From a checkpoint of a small transformer trained on Wikipedia: 11.3M parameters, paired heads.
Each number is 128 + 32 x the weight over its row's rms, rounded and kept within 0 to 255. Layers, rows and columns count from 0. Numbers have three digits each. The size before them is the row's rms in percent of the matrix's.

# layer 7 MLP down (transposed), 1024x256, rms 0.145, rows 274-328, columns 128-255
104:162091144189097119122136175102148089181141128160122126087144160115148134210136123112097122120128108101136123163118122137150078122104158147159144150108084177108070108123123197147087152187150147124051124195159144132133098115120129144118140217067122135134105073184103150150138186092145130120116193145136135144108185171099101161130125077092212118099075153112128110069161139085130095149127
097:138123135172105091151147161162119163073113085094125122183101149102151119061114103132133128130139107115135162139129140115152150129175125108161153082139071117104176047104148118156091176140139110088142130103177118156117146109128053108130130086109082088102136167105143146141088154113173172132163145088155151175173126147136154125112157115122184127168143193058134096149132121134192055133085
119:130125128097116154145090171121161106152129084119135112140128182049106079083130087105171156115124111112116132132185164134142118135150109132121196130118151152140066134157139131114191126148093160086150135113074160133134081121147206078102120134152183105155060141181115074126149084145102108161140107088133163116126169135129118078165116176170125122142133160132113201105114146153108154047130
099:148175103150153101111093073114150101122131122162124126120203100089104121097155162168156082116140174125101125130161116153142167131136129100128130084164113079093134152120088107068150092090110149159187114092183115123128150088126217135144113095118056145080102099139106123124138146184130123153126096154153081136097119134148157152137121066100153156070067089117164110131102169168139162153121
116:167132111166101167165097094142184149110103139121099156136177136141109081137180191106079101160071153115106099147157130137058098139146151119177147118168152087148124148141145143098069067143091122133163089200126127136132135135091091137096154191109120161160148137185113111180135096115130144142155117107120116126116109158137086190090184177138133126099137140102162154106133160116088160078115
097:180114191188123104111130139141111127176136113124150099096119137147169049137133086121089084109094148201099130127161128126196154120162106128182072102146143133137154149156095128138082125165135153085083088150082109124095043134111204128139157095070119180104105138119113127119167121148118135122131193136105125151162097124105106155067131095072084134128077097118126151176133143098179111175106
104:119150094156127108080116216193139144172144096185113167158090145152078094096129119106083112118114076125103120129121195110144113150180130114110145158128088093125124100143057079199092105124125135075172101114137148143084134112113094196165195113142102125040182119118184116135152074115142098141170140117124141144131144073171125144115128100117159124151063100145150143094172185152121129138084
111:093133088144132090130140145083184141186130132178091127094099136092108096135080062160098150124106088112131127177173059143157127136112091117154203070144095123106149134163101110141138096115139103124144150114159067155141107094121142129085158157166111141124165145172100187124160104126144104131129129135142145141164149132185128118200113089148117168107153056084164211112164098132121134165102
094:116099141161099139176161136145103120115126117093156125125140124100080152107073096133118068144048137178140164123099145125085094075118163100137096105125066106159159106061146105090098055108117145130151135100095148121129176098103157120165090132076131104198135142094124098162104200169121146044137120136196104071139145056101107088190190127084083115143132097107161136129131132119118142066144
092:117182121166127083174165126084106114178143152125132130088034098142138135114172087155108097140128124152159106134143126161188208123143127077157132126120155063157120117107114137134159117132061173132126136090104162110107126129118100138154113082114133185125178151132187091087172139141130108144106125101136108123110114175142123135118189137149105137189126067123079086183106091086109063149122
090:166116143092138129141163178100154072091137027114158137104120135116117181111094126051134113124136151115171101065082126104105110072124086077175129147143171163157174129045088132106121115101145088132145092142140120181096105121115152118187121112124109173150121156116088125131067165119131112094127053097168128113087202172110116167146114122151133137120200131123136142134135131068186081085087
097:147105136126149130156203135078158121123125125076082150122104122097104093139134105179116085138149096095126169109198139145164076065053104155172104138120141150172099122097104092150159093143095128117128148057170162146153172169160100204165111140140154181174154087126136134158143148178208094171108147201151133107094171103131160081075154181169068116146177163135162147172123078094116156106109
096:130112156115106108150112153138149089078138141128159174136138091158142148142141176182123080128108150110142119115103112133099128175140140128118155107132125156108199115144107142137181106102078078187099186128058085154128084115133118118094124132105160101138095169113097119142135156157104194117172180092116118156115146082156055119084134167078131142167094127125129100096089097124172118143116
094:169182144144103128109146156111098161136157118185091233135116161078151104088151130122129161144134174147113159084128099075197094128146150211163137141136122091142101122134094152136137096171160134111082141060096115121067102091162130167142131134155080194126172169145111137173116132204101065177117129121098119124168062083102148127112137133142084106130212104134091157150180081165183112176126
101:139158107149147184164119166103117117045154121151095139151086098140087073125150149177113139069108123131124081112173155125150126136136144138144066134076116117163072239133108107147174180110071172168164116091206113124099096096085126135125097133163171131065102198141134163128139103150179164118122195110072135097083158141172100127083107180098131155162146118124163123106155102121153142178088
090:093105105090099093087126208116113084164170160149152134147146124143059164138096120098143205091180095097111129092127117093178083091115120111130166146136151099162146129113100116108136151122142096187168091133126134198087077080163124113173097122105136089169124184136176123091111124148094155172105142113073187119131122150139129130112104107058158078063131061123165158155146083105159121124070
105:168084143077081104105090240132120121135149125159060123131118152117120163160136141129102187163185089150142148092090149154094116123198103095121169123124102117139092128102147151131182110088092130158140080112133132156122157133158205165062144168108078130193130141140125136113149068081158130080188134119168119179098098134112079051038133120154098107153163145134125141116128160137123148084180
098:191128145147117108093115106129164156135102090068108146128147090163115129084117107143183124116137163113167079165120117070119094127074140158157147140139087178167165133075118117067173045114156146188151135095106144105101169118178150134158146104145172192095162128102161109144093167149153108126133065096111087113146156170157141132137160104147061136093081063161203117108132086141107091095097
101:122141196114123103155073185100129163150178096074122132174140144196114092128167066181115152153063126175081093112227115153106074153084102178117149142159146152133134134162174077132110088034095135083172160102173112145122117118129138143175161131122130152164093121123152112176086134155154121114134097093123197102088128156085116127086103123172100166113143102123141143146161117080122087069076
092:189158114118090161155095156096116097111129101121095201071154109129128086092139123082192125109146178124070168152072037099084136117056101088110154123087093121156190159085069096106149156173168101139118076097140174122130092086073030089126113106090087115118128060132132191126142100144052185152125169128129155117075084120151066137135157115130188156107132114075149098102132139150139144142153
101:049117154137095114160097152150197076077133103134076154148125150110132137107142137124151162118175126144110129133102109045117111171130170119131122118127078093145112098107106155120156132140115100144106104073110163123097068130099156089136149056138111138157124114120079123177151065152074105162138116116112138172105083121097151189076143052109167236116157124101150130134161113098156115140168
094:128101125106092048114162130122071074157178121080133107136118132149133144133125094101096164155105107172109198139152145141137125161126099194160113157070099196070109163089123113180090110121119072115111157038181108185172085127057092149148168150166113127139160186139132080142159108139168101148111061128111112119132129107198104123148183133086131109107137130109108128207152186094190108104148
096:125122054114103110140100148153141136123104112150135152066097103128113087158169134067119127119119100090124136109144135135180196102117119124190148127095130081105158116066075149058123154126126132132128085104114134165083159153166100162176147154196149101170167060144136148155166082101100131118179193134120095122079112135218140132085061166108130136084121141110123113093174104168150126152178
102:116098115092142128136040101123131123115065095091127127078125172131101135141099113140116131143117194098147071126093106138122133104096134127148169120140173151137164096095150147107158069118076188152154134130114119116078159136170159112135098144100059102158100126110144129073145162086130088145179126200152145154104093073167091188116093126140078189117108100172183137104115064083103157117120
092:122101089115145102124106211107105095151089149115122085149165080163104104137123105142113129157101129135126166081193164163077127135112151135156104088122145135097131123101112079173115155135084141132075156140113128177118140092174109062108175146191108119141139106077127173160189108139107093137114108123095111153159179146090134118184131122125139163111190117086067136111092119077136167083143
094:139163167123142131063147161187071046117185160112118162123158118170111168113101176160115160101109123073119138116187132103130074118179152128141152171134057185169117053089145135119129090162178158086202117115133162209130102176120157170125132132168107155185142159070123107110207041122108132189105082072104095107179170112131140098131139134133166136139155086198106125153113083144066098104131
095:087173148154096149111176150102121118123120173083148153104157192052115169146119074145148091110136179112101110096138096154149131133123098123153132109147190092146085120116144112145115145134129115128137080188097111139177129162150108124121120086141123143137210138135099100107148109123072177143174117163039053184133160152069113082123145127097130134137059092097133113077168176156128124122144
102:138143152091131134092179094130109111144108140106128127100162119094168096195132107113140177113140152081101120116135108128098170154139117094104129206156111127168094100167135060127184088089084110169121178097156136145102121145087170115176112146118124115109159131152124130137087125124119139138125104143129116121117122116118094174092132138168113088138017174134113102173103109134119114104163
091:069121161127081152067175058118081151180136120127155139181120129122148122172075110145102154084107145096143155120159186167145173081105112097130138071046188158112109112154135116106164200176139040170126069163111154130124172092071153144151139135101133089154138194103144157186137079126139118079167127169106128124061106190138113154174150107140068157096171087144170171166090166098089143128087
107:148103187143093169132068174108111151118170087137139125095134204105167135161113171091101082075124141099050127151130075110023166131074130140146115130093091120130136111154123122152126065119132102092096115083115111132133099131111146116079132102144123142125137166129179150184133126143104159128133080100149133101175127124158131122134133084146154071129150130154103113174160110179158149193127
126:152063149197148135105124193176067220152136114154147077114150142092155133154176073088132109108130142192129191111091114126124091182223099090125150156130152184125195104160163120108123128177094136157135132107141138163114118115127127182109070157120108175116163159095150110139174074078138136107134056106135115079054117171161155137165099064116119145122129090129110132104089134121087166110133
112:117150131163087083098122168119133096106179150140143148145074156115161138143122073113158119101188115163172128059143125130126135152125149088184120152120144125126106130140076136178141162077171104121095143102094184145118129069074147134170145178107083126141139158146133101178140119159115154157119208096131094129136144146142072128114152098162075116096154148090178174098097202018154106092135
094:175151086100111124143102150158160120121129152093162191116127118126075167107090085119140124096115111107159152140093130131191147088141171120072132123155132106120091171124122137132101171161196144167160102154111163079185136142115184141120172144073159099155114158114171099147173082066127094127155093087100084100123077148168131073153139116110070096158078182145090073082114137100078120122111
131:101055170146126138125161154164148130141182077142131089085164140112096133120184106154135116122136189110136159111139132165093175125142084174119144151127139116178176150175149099103041111078107139167153066112145130110185112108121150143072147117112073181144113173151104186155150112094115106143167099137104072105123105116149120094092129106082100204073105116091086135149122133071113129159214
101:108168132121152128138126130071149138100128179158072197106129197116136103064157136117158154171089130117144087124136096173142146174136183124120140138135149113155115073140115156122166164082125153119125110123161007115189092130091129143123189069145150129206047174174092167083106112209115135068127150129112091107145066158153138150095189129184140122124135176119128141137153153152133154155069
092:087123134185113133129115097115061149181167102175115117129134156154083147107110141137081120105072165054119116125139172148113122166130096090120080080109143058085098174156160145144120116080060147084116119155103105169098058121140101171161119114138163167113103191126087145136200118148069148138144091150117089143112105054132123134116133121120145165083156093099165115156133121138137127128137
094:173143104162153143134160102133119127107158098056148082139130101109174119078128170104115159072124119154085151140163077142122115139119114106045159132108160107106139130163104124118122147070124135166112185167158089182179112068122089112083154102093100116067168131136144138124086083139146068127180140109131140200090124100085087061118116125108090105130144135122157143177087057150131145091128
119:146168111205178117130180171150135119169113133070197119158164079128181175185123127102131109172102147090081138128126166144178161170156070111131116125164138142149153113148057097114127083192143186131132123086137075102146124116135116103092128144118090164134135180156083135120123119135130137102147043114147145136100152112168127167117115092127090151145146178153084107174107131121129191069118
100:199179170123135099100095116166073165137122109120143087198109130151153138117163144163160129081109152151144150089180150132173142127151096081153121101118154113109155174117115182142093191142156168122148069131116157138115126130158132197208086100149120108152180094182184137115125110166179103106143104068087158142110131064108100116139104049180094174127127170150145121185163106197130136184120
097:117111090092155156139111127139114117138085146106153098096150128072215089152097134113118145108135199079093119120148156111112113099134103147071151091096118118111115130131175074104114089118135120123180117167158150142130173157140171097109108104107119044133163149149108167154156161108162091135118106128104125128181205181129088218086067105134106119112133177105104192171108113082180147112097
096:135109121109110109089146151162133101147161123147085130177138191138125201138155131142120173101058119120101150164109180091089074098171122172162131137216112131131129178152165173150113134215161153133096161121091124148153077139120115098124131148134128142118098119087117145140112127155159157112123106153171139118054139158087112170062104121144099095126076139146113121145155124114132126112127
090:128151129084116123140064135163164099119078086128097129159148173160156159086085095126180125146124199141166098147167186116104133103190059073115178091091130160129111109161180121131075145177088137134146121155121123107146110123138174171099090138079066187162200156122143171105134152148112178156098126074176130207110134099121166142089112143146134108137061156080129161140099156134106129064095
102:145087151194126039080143155118157133140148196139139094150140121139099123119171160169123100192129097055141110180086150115113123113088114122175115128105062083094093049148132062075163191150099150108134149076134072097144128116111148161103166184150095158100155110124082109152144151109139137102118178168159120145157154149166107106112158103160104166107147104085129135116116143124148141078058
097:137098131125154144139185155123143165093100109115094097137165112082125122105138094135100118117112100149171181067137103140112127182132193097150134126141168120127108113117119113148067175097120082164130119117112114130080071086108150143110154154105100185192065154112080169143196132128099154151044119124085137067074189073103151109094153090143147113071144083094090125170100142154155185113067
095:120125113125105165108086160109124140098154159231143163062134085092131055058150098167102127153163156192135106141124130180089148064117113202119101169152216128177132125114142173104149124136078164125130152124129034095102105093147138109110090131118165129131097161111142166088086094173166142137171103161162115138135147165154141190202137112081141126108094160056099084088155162122091108133125
100:155153125106134116188143117088220141119135127138174139092137145032108073082138056062145090142123134154123152068133219144135145133188133159129176107089130136144071121119136154168162094107068125082171129113125195125144132098122148093144130125127140136145128120060087117093111153101126067171094103128107105121133121089149061092102138157073108172112144184127134122120119159078128095122148
099:062178166138097092148174131095138095123125132172130167135133108133149115142127169129134135079090101124141168063137101129076113104155087121132096154192144169191090083158096124151094215196117156161096085146127159122100134097102104102170148148152120139093133154159139143159132102081158116132160120160103103138094120119149145139197164129112168137152189231175099120152138085115103169065074
109:116164069079122128140115121101125110155152092128133119166124143138094099137150154084136115099116158136136167174082030101100140105108105132139124080135101199174146126096139130116192079133119126135098124094144158130121095100138100098160156106124133188181148172202126175152104124127108142190083128166116150135103124109123116100135095165112150103241111193021114189128152127106141151118142
096:093191124115082111122071121097075177113118109123115142147090090148079097099197119160118133124179097169107097141124116171144150137158178132126178115162174109131122082095136077122134080199078112187102086150158065125132136103132182146131118104127128148107094148147152115088164124176109137113135128105140134150194150127158167115064143126098096129129157147131103131113105137062107087150097
099:152126149189102075098112136151082150096120148157069150085184142155144134121126113129153144118090147172135166101095124138141174110133123119124187128103111106083189120134105174126120133162122092143116110074156053137122104126115148195149171100165124135141097108174181134141115052218157080148147125126094153138062157227140093136139114097122104155102160135158070095150119103172136090119143
099:186116132100136144099143034174142171126099081095134126135179096128119162124138128125116146140140115142099157111148139112112128141136097042157033114169119134150092092117121094087147164102175101091092093155173107162130114115145071166161199127066116151152169160156134111158205089140137090160135162171137089106119148098109171100142111139131093147106104141108133137184099117180158136183168
101:188151148142123125155115098095116136134196105090137132116132118204150094177094124125124132120141085151129117138156026120130111187088119131119116145178136072106123109097098123150092091127079178141108113145135130107090155162177113073093158132112132135076125169114152107141114087175105098099165096123143164125083080127130106097145065128164109140091152170039102196121141112172148137118107
095:193111090156174120125083137132079120120157201151142138132127125103014158142108180113086138158143113170146120160117123113095162175138010146179140080159125169136121103137174182099090163080085060067131063114119110150176131117128149176095138120094111134151170112179136096145139149125162183096123160146165152154135137128073079110171085099160141064153120151144165057098116140108152143171108
099:087098114156104109065207139115136143156149136098108093138088085172079145110065090092113143096194169074180119120166149090101113118125117143110160155134122135139139168094102117164147076112113080170128089170162095102093188092115146122102167146169138133203109156123124112187087047163156142145148141179126098153126158114122075105143169102131157161091161121146143163132090072114123167103106
107:135125099095104121182139161112118161125125155122114061127092121115122133119151138133133060106118161074074075157158092134105163114088088116126119094141104061193132116127145107138104112189141109142115113153091108143108158119081123133165122119124130176106137106111090118120090045192136180092134117159148155154153150126186145132134120166132056146111136097118179211192135175119141148126073
# layer 7 MLP up, 1024x256, rms 0.298, rows 275-328, columns 128-255
101:092155148160076144166114116130163126165135122144178136127092126132150094125132127125149129144103112144143183136086140097138133141143126118186146110119115155144161107143176113091160146127094211172105162207110118076166146127148114186174131132131152086134129180098133131063071170169171161138132137126098142136176152126125171121035109169148122127111150088139083137074120113146107137083153
093:074100145123147111035105137158128092157135161053100122115121135119120143142106151099179124161163124135164136184109187078191087122158164124105178094060124116111136145125095144150174129159095142144182151134160151168136161135121125079101098064089157143146135105078078162119139175091129115157169137112105109167175067128176136097142099160124164115152170086167116185138125126130168113073133
113:101061156129124154087102051092131094070078130151131163120153198080063117138159049167154094114178119099131105127121161125165120115146130171112190082143153152122151135149109113172124114086133126116137140103142171158201075084123124152128179054189117107135133124144152102117072143144147140115017133129138127105085109109067117109157149082161175140139140095106086158189099185132121162131151
094:082109088130096164185117142153140121104129134109127118155091174137163166152123117121081097175073134200124076099107143203144111114118138162118090121135186130078135091171162155175111096142108137167158197094085178173182123140077150170183111125133114117128160154138146111157179104124166118111108134097167178143126138079162138140118134164069082180177139179141132136122089177113139080139107
104:137116126149136121131120071126189111128031159127120165155124136166144125105106115134147144110168090128140146161142124154118161194164113089123174145109112171113085118133141077171119127230148093121251130139130170132111106161145176139175182125147106154131147119166151082180192108170093082163153112129110116131145115099111092147081167124118067097159054126120100086166173160165070089096084
104:104128185118105153151079138193165133130141156123144093136127213144080135149155121125091113181103135175105131133068095159165089111106145097131181182144143139117181131122180187141147119115106145109147142159024162147096117127128089067164090114081017132136104139131165137113159172109094165118128153122150127151087161094142093169153152110130124155158179119118130145154147161130085111153097
086:134143123148113174100150106138143160052154156075112114092082106070084081150047141164121131172111137145098157107090140184183083103130126114135138081112111146146129138122122119096164097122076132148110055146144175127127122125118181138139151130147160129076170108151137134148111143143118145179048120108136131122205137144205174072141139132112107155135127090090124154181221134117163110109139
111:139140149182210208172166073122137107215095136129167157109157170193065101069143131159147143151085114161139128137070138104100198127133172094137160072140123196093140103150155125094095165120148178145127159170103089102127126154150127106129150124104095188094208104152122096112108132120117160100131122088094069171162170077104147067122132148113082131124124135093139149141087083155147105158187
106:111075093167109136131105083130116124178066119153145170108101188134110197155143105135141131124119121101138128199116173106125166080168115153151179143070144124214117125140129144131154143110140162123151125092118133134154204100164136130110066094185179127079139135101102139152146115077151118118148162147157124103124104165146061091119196199141102109177114093147153128093220140117130093119168
091:124135078079091151116125156132103146158122106177155124185112122115153184131090132120133152171114119126117059162152112128173175145156098163143146087114117126169146157127138112139116167165117115178151100167114108114183138068125108088061115159171132145147092136157126086100110105093153091167109165132153095160112141121147100118202127071118115159134130122153167100124106179147155086105126
095:147153228098167153059170121158194147093150189086152105123076087128171119152059139112082131168134163133040079157084148089190136102202111104102133161128144122098139076134147164177141115051149141148068077099138112128147128131104101118148133168125131154115110154139108089163115182142112156105129132123126118136101082132077126126156082099175176144108120149160127090062109123124086110145143
094:122186187110095159105123176144097082130120126126137139161138094124155108079132119168090158132084105150130136120069096111139082053124145143074129089102102131071106091130150108151120148121144173137128117135103151112155128143145118077133178122116123111132155144113124122098087144128134154144107160082138085136123098192113124150120095044072152074100119101068164084160082153119062139135139
095:118161109135137173132146115101106163116096178175147130087091156114144133169091129129139168133107186133135177190105095126178109125101163126135103087112150083113101168162182148085129123139116132110165138149107117145182128122151126100240114074101109185085157119172066121157133163176143179130124159155122095129150159076162087085079109079132146149087146146110139130144132054154119092176169
103:079130138213134129111127145119150126152171119103115143150110175106104140122116079140172105104140171166151110139079127172126104137101126103112078156097114145155150128106113035129114112139165111164132147122141068142131102166166132070151154102161103102149067139126168156088134089163165133118133168152076137185194123094167111107099125124077152151051158128132136122087130123125128110160154
106:116136174156128149096157130121141161117123122131124083077157139122135125142118123118136204143178078068143129172080173113120115126174053154157188120139098152105140111126124101108161091144145102154166122077084127182111143111137145163117144145148166085079098160150169073140138057134151153067123188111158116141090113102095161138084158103097113076148150124095182087129094142094163150125143
089:156142127111135158138091143078175114132110160126071173090103146159128106143082136109105182123117087162112169154136144163109107097098157157122194141131122152147087119128150178168146129116109163103139131155091112118165140152050159140129110091095105133120153113129133111102105123080129169153147149094124151160188106155157092106067125149136134102200132174099093113127164143168150100132093
103:112149109132126126116084049097138145200119083104094158189150140131076201109134144113131154132110154126132110128190095140128141151156122101132138175119147151067108146115118126171133065085136106174119141125112125113102115104171141088120100152186169125153146136143102160166081114110117148132120122157120138119163135137140128115223115117174114108039115126127172103113202114122134141171092
102:123138136169098168105123149146124109126127136090118134154127145128191150128056116096086068090109101123172107166139162106116081103151179122133110118170084101046072127102143091147112063190178131111088163044086167133071163136122137086114120158071138159192137127127118151116108110101103086104111133066124150086118186132184099124099123141088134111197150168173172081179099188183180163186071
091:126158158171095173101130089096107170083161132156112115115143126108137124092072078139168103057201162126071161153139165093129103092096178104159146116127103126164104170194168119094133130214120089112149149133091086112126132121108085110103137092132113119145081127191117158109101093172096115156156164149114116130110080131160156142100139178159203088170162087139123115110154148134143119139147
088:100145102168115186187179136180168116144062174105138232165108104155105124152086134094135119155144077109111144151155131160165072124117139159132149136163114105104130136110099140167097126201112144099142144125130177142124101150127179106107117138091148139100102097158120133126177103134117150155091149119154146153095091098073129148059114153088142149171125140144191141169181145140097149128140
098:110123135176116114110188187168097099159159137096096077176104172159127137116095103079125086123139115125076124132109111186166096107089106143194109109115135162135085121081121143133101142047092139134124101123125155155174130095088113134115149121041166109133182158086107095143117187105147140175138105125128090126162111125148114063149146104116098127100114171112152088125136140130155150125159
096:121103162127141105133112059119181109110126091150077192133098120104108088149152120111154164107119112096125121091108108094112123178163141088046163118118100112110199137127098129188124134118103032144080155148086134136119116155177121084136139184138130107090082139119162069151075111101135123102118120158082183107126191101124113083128122155093169126094129113136132153073114158119106124103098
092:079161180127171127109157129202126151108155141087104166147072107127180122145088147135131139106134131114077105105115233173125132075076115143138187124126163116085116092123149136142092146109161148091076129107162164118119097183233125152134103101120093116137142141129137131099117196074137178206114162122140152100094137150154150149091044186115132114160128112153107150117115088125201147063176
100:127106150155172197148132112174144120163180167176116120139100140169188162149162095144179130180176186169147101128166181148118120195099186092141135152155116179104069191156121158091105129079112108140147120128112083112108107104122048105195078141121228195080149181137054125142127129095156110096121191147154066137178097139077104092154136134117116134184122061150121100151108163133128136096103
107:140109125168142129160132078105122189103091197162135148153086078127077168119120159090069130195048111134160080114151052122081163167135069131096113119090088118158105143159192144152201161099134093110106115065147131152137089136142141117106064160171090057135122143126120087089069166176112092133178158117128130134197114137096164118127162050099137094117130129131121122098180131105143133098157
107:110103122139130092148088146141190136170157037115164113129176159165138162120161123182152127092197163172158120149163100150131118117128161066137153183179139120088137124095151070146131133145118148108097169118138079108114151136165132096124103141165101179139066160150150149104134142086127107172153149168124123129099121077112114161151142113134188110177117125133133148178190072166160167133094
095:082112168186167185165113118141089138108119135165081116229187108160165148175078203093102099143145131151121116177074102188139124068109080096114128131075122156102094122148147110109142092144138160148126124098128152184109103095094164093121110119131111133083163152147123119133083148054104112156133138046082137062174114104202066144130188090108148135122099112094128134092142119110122099112144
093:146089184103100145120101125103042054129120120124141167146147127163135147136099160117121082111170089121105140153143104116105128149136107188138101135131134159188104078174131115090170114219134073080167114130097158143120122082110148124086131188093120137144100099146127120166141106106098116108118104180113122152156105184100099148122092111097117127105138132123115153154140096150105100190140
103:129148115218060154107169109146108133147165116122112096120076142128167139130171126051120137081149179176100161155070110083151171119176160179147170173070100080094120072186121136137102105111094115177149116118187116128149159139152129129123148165132154110147111135090198071175125170111084135105076122080131186087151157120113133113150071079140145155117112081170098085117131182090150145192115
110:199158110192094152117158171105167157094113175139151148181068123154194168093110108127128195123157150095142181121067183171145151111157107127107129100166112090079103089126132148113115142132053196086136157115147154134106093182093096129108085099122124149159192049100177159097100116130114121147207110113126105124178148120145137133086142160090133114148091102145060205171168165140155115138159
090:172166139121142132099105137134108143116174097147132130148133087101133185089103130096128097098157143196168066106128169126095125067151168122093158117155165071130129113129158203131151109165109143133080115127078141172131130104081120158166138134086140143166124139226121134172128120144102143173129128101161131169084133165183115145102104167084095130073142173129119100139152170087138101093136
105:125144111156178184071091156146127098126152126083168112145117118156094140040119080115116151183138103126054130130152119144125135148167141150117167155125151110133106108115108143149100106103119173139105063120113134123113137102211177111108093109131088103176118141127152049097141199091092146162118134163164173139112094129068156168177174146099199084147106123129134121208150044155137112143128
092:137143174082141097127103089191136152145159223161151133125139143150122130081111066121127152103096129108151155119185156174137154109091151099128113076145127122069169185178159156127119088122118157145157135061086169130123149095079105118127136156159083123114138127114124124093166181028162119108061099163199149150141106098183111123121164172084144131069058109190131115149139139174129099132141
091:075132149124169187106144122189163127063128164176153133166126126068169086111133119092131165194126124142138121139146135178100141080158163095144131086145088122140160117106119137120156154141118123135113148090087113141133151110120132157112173120078118163122172090107120096103081132083111163113175112137117087167146111122080115198124146164117090137106104167098121095169171108146096166157139
100:192102143193125183128112141129113128113133127144155137052187148072134162117118200081195156154130122118176112108190123153138158157145157141180145100162069148111195135064113144187102101073127142096070073106166058128069109116111090090146165162105101212106112112076107107168161150092153135129170187117150144161155053104162091124167150101137170134136123118144114096120147175166117135163112
098:075129112105173128063122112150093169124106102171156161183052102148121099113149124138156152156126186096090139136142112086059109077162070116081127097106164081088068095076152155084151101142066144133169174167115101122104134120149099146131068139147118133085127183079134148146136116140178131113150104084154105090142117182146135131158128135168112107171093154119120097130140146149075029123132
090:095131087128161155163151114122134094212127093191117115112189192173099145175155146151153135115109147117120128198113127171178080156102132129166088152145093112100205153113120112122129191127181164120182162114116081140106122114229056093124137126120151124122110116177118135132141132136150101123144103157100142110162136073080137138142110166137121181115106128161118121177167164164092078154119
091:117165183124068122101162109136100160124076148087172110086096133131034160168087122107171197142124156094112148142139127073137134093131169132153159128119100100155096157134104114190105092101127132119164076146101107081149126149156164108213088143151086082080123138165191091098106136104172115185122105186072081114141079123114149060116101109115089140115148163157181170140080128157148123121123
094:148173146116119157129137082097137097152113100120122155113066156110155135087108180198153130159122210104099155117166163110114118138122174160130195116117095153192130102173190106133133143133099105098108124098105111162192100159139161135138110197119130072172074153128128085142158142114141131127078121076139142094087164169104119138070094114147115151145116104141145125199119113164146114111137
090:138120157186148129157094132089059149120115128137136110174141154132108079103136129097116121124150081105145133137138079108118094154134114143099079134128173103152148111136158153099132149157151117125117159108133137097172185135171134152119111149104135122080082140139192155113114103097128128091131135099094125114133150116127075111166168130150140157170138172142153076174204127116145136174181
108:116161114113170130097144106135099217154131109101111100135118166125137131115173165117193160107113191154188071168181138093146174106126104058210109149094094137182128055146133119156114171172139195098122133130167075103139154150161161084153150169202113119122125146091159092134077087109163204115151049093132138062132169148109133069099109132118064117063081112117158130123169138098133122063090
103:067152133144164071154136115175068148082148168103104133156165141151124136137134155159136151173097117131096085115124112158136133146125125109128128110175114111112079121136099103098150117169100104077079070146133079076084110151179127131131132117148140127096065108101093206123132077117086092112166138144108152111133132126137133063087138073112137169103132086148086139129059115166105110108097
094:111154162127143101183120041158120151048129101109101055165116124145113217142118165109107124140113115135163082091121137118168154127150076141122126131133159136138143143185127163191080126067156094113187166080127134105099171098151103111128077139107149163123037160137124090115145108151178112184102161124116238117152175156126156100130184132093144094094179095140164160151159207118146111123083
103:171119165155150104105132133097096042199104130140125120094182056151154129145120169117101162138173129127135124139161191159135090117101212143126124159150129192131154121129180151163086142124133131105104141160059096068169076115108095119144128120163138192162158091139111090130081107143101123121134154159140085171085116103161156124132129140126125072170145103204164126153079126202141161179095
098:097097131131117152135128112081136084131149115103101114126112110177109164100139153102187153077133173118163112162100042102150085172136120117127176127051131104110143174173071111117142120194120146137136102069120145146150100138076144117176055106101140110142119091113079132110118106140170134202153107130059093153132165103117134133166096102105103096202127104119156184167070209158173106129100
100:108151145093099129101149103115103131148127116100181203120110140111129109141089109149137124170138120156116125089079121106122152128120110177151196166166121077133146140081159119212097167100102122141107138133153111110119117094110125146090174176162140117141145175113134131107185075107141161133089165107174101139161087119185121172097132161149102131122115134132101139116068131188189128123111
104:171121126131101133094106119104147116168166135167115123143090153211152153099162095114081165082176154113083081114121117088120124085190172105114228109184100160098100131155152071080147097152136115114116123145188154138120138118093126155178114093154109117124137157106168112122145153111111182108112103110132182112077062135138100139136153120127132105173139166106140120142126106082129114114153
104:079121188145159105097159116118127094146059152089168150080072155107142146096154052154071103153101153067127122126153104119105181108127061125122118137153182116123142112164174074076144100127162152141162106131111095127158163160070132086142159160118147118114102102116122156099104126205138121088106136141092113120149135104124101133179155164097189089158122102118118149168145112168127137154095
096:136077137128175169124099090138125072115152159163143138093117125070103153127128158134122121117100083122150107130055132131150123138096129134106204103151088074084160108122115182119100085167175158141103136140164130163116100126122100057141146113141170131133121181092136121152113115189169080116023104156092144125077119178154122172098133142111141114079156100113067120126081171154180074141106
096:092101061095053100135114145126162130180145061113158129130170060192111172131111138131123158086119109123189148157172145068151107104152105134174140124128158136112086086098128175112149118086088144081144088137183086154121150107194127174116133136150131138133105157115121175150111147047089139119131185086094128118088094149191120058088189162178135068146145108090036160106126153106115136129126
085:129137113126136113164130094160126181117146136174167142119145124123115155083091081060128132187136119181148176119150171154132168085088107165121105158121095102135098121129175116131099153133171121037125178189137106130116122176120129157075129156193104147084101133112112154111100117133135174072106100106126123142159078102110126150109119143124185125110145121043107150123107128126160121162138
110:127145110135162158155101098182117119162124207196086099110208157101110149142105123158096127104174093114172165163124114139102123076107102115152069132158132181123181143146148104107141157153156104075139084143148175106131152191137137090133103172087096138155146156130138130111171092065139130108112141145138155115132149090139085121130119096123155128161094142125156102177163164168183108088116
090:071130158137113172150106127111157133181109130132152157059067135127091097134157140089090134104201168123094158165130110117092076112109121163113103121137168140094113097137067096168066103108156130101131114203202111163131112088199092120148119099176127126083090110071111145151212048173106108114193134139144109118101145187113144211132126106125128158131179098148153121158152158120132141148124
082:094117119133147144133113137139157146106121165115098199150180118148148183105112084128169082092072092132049168136157145123060187113092106127136079138134082068143058110136161122110167090164139154102127137111061076129104174170083131115123139153147136167096105085151113081150106111139132162077093120115123117153189134099152129113179107184070136099123164126098165217113092177130145083101129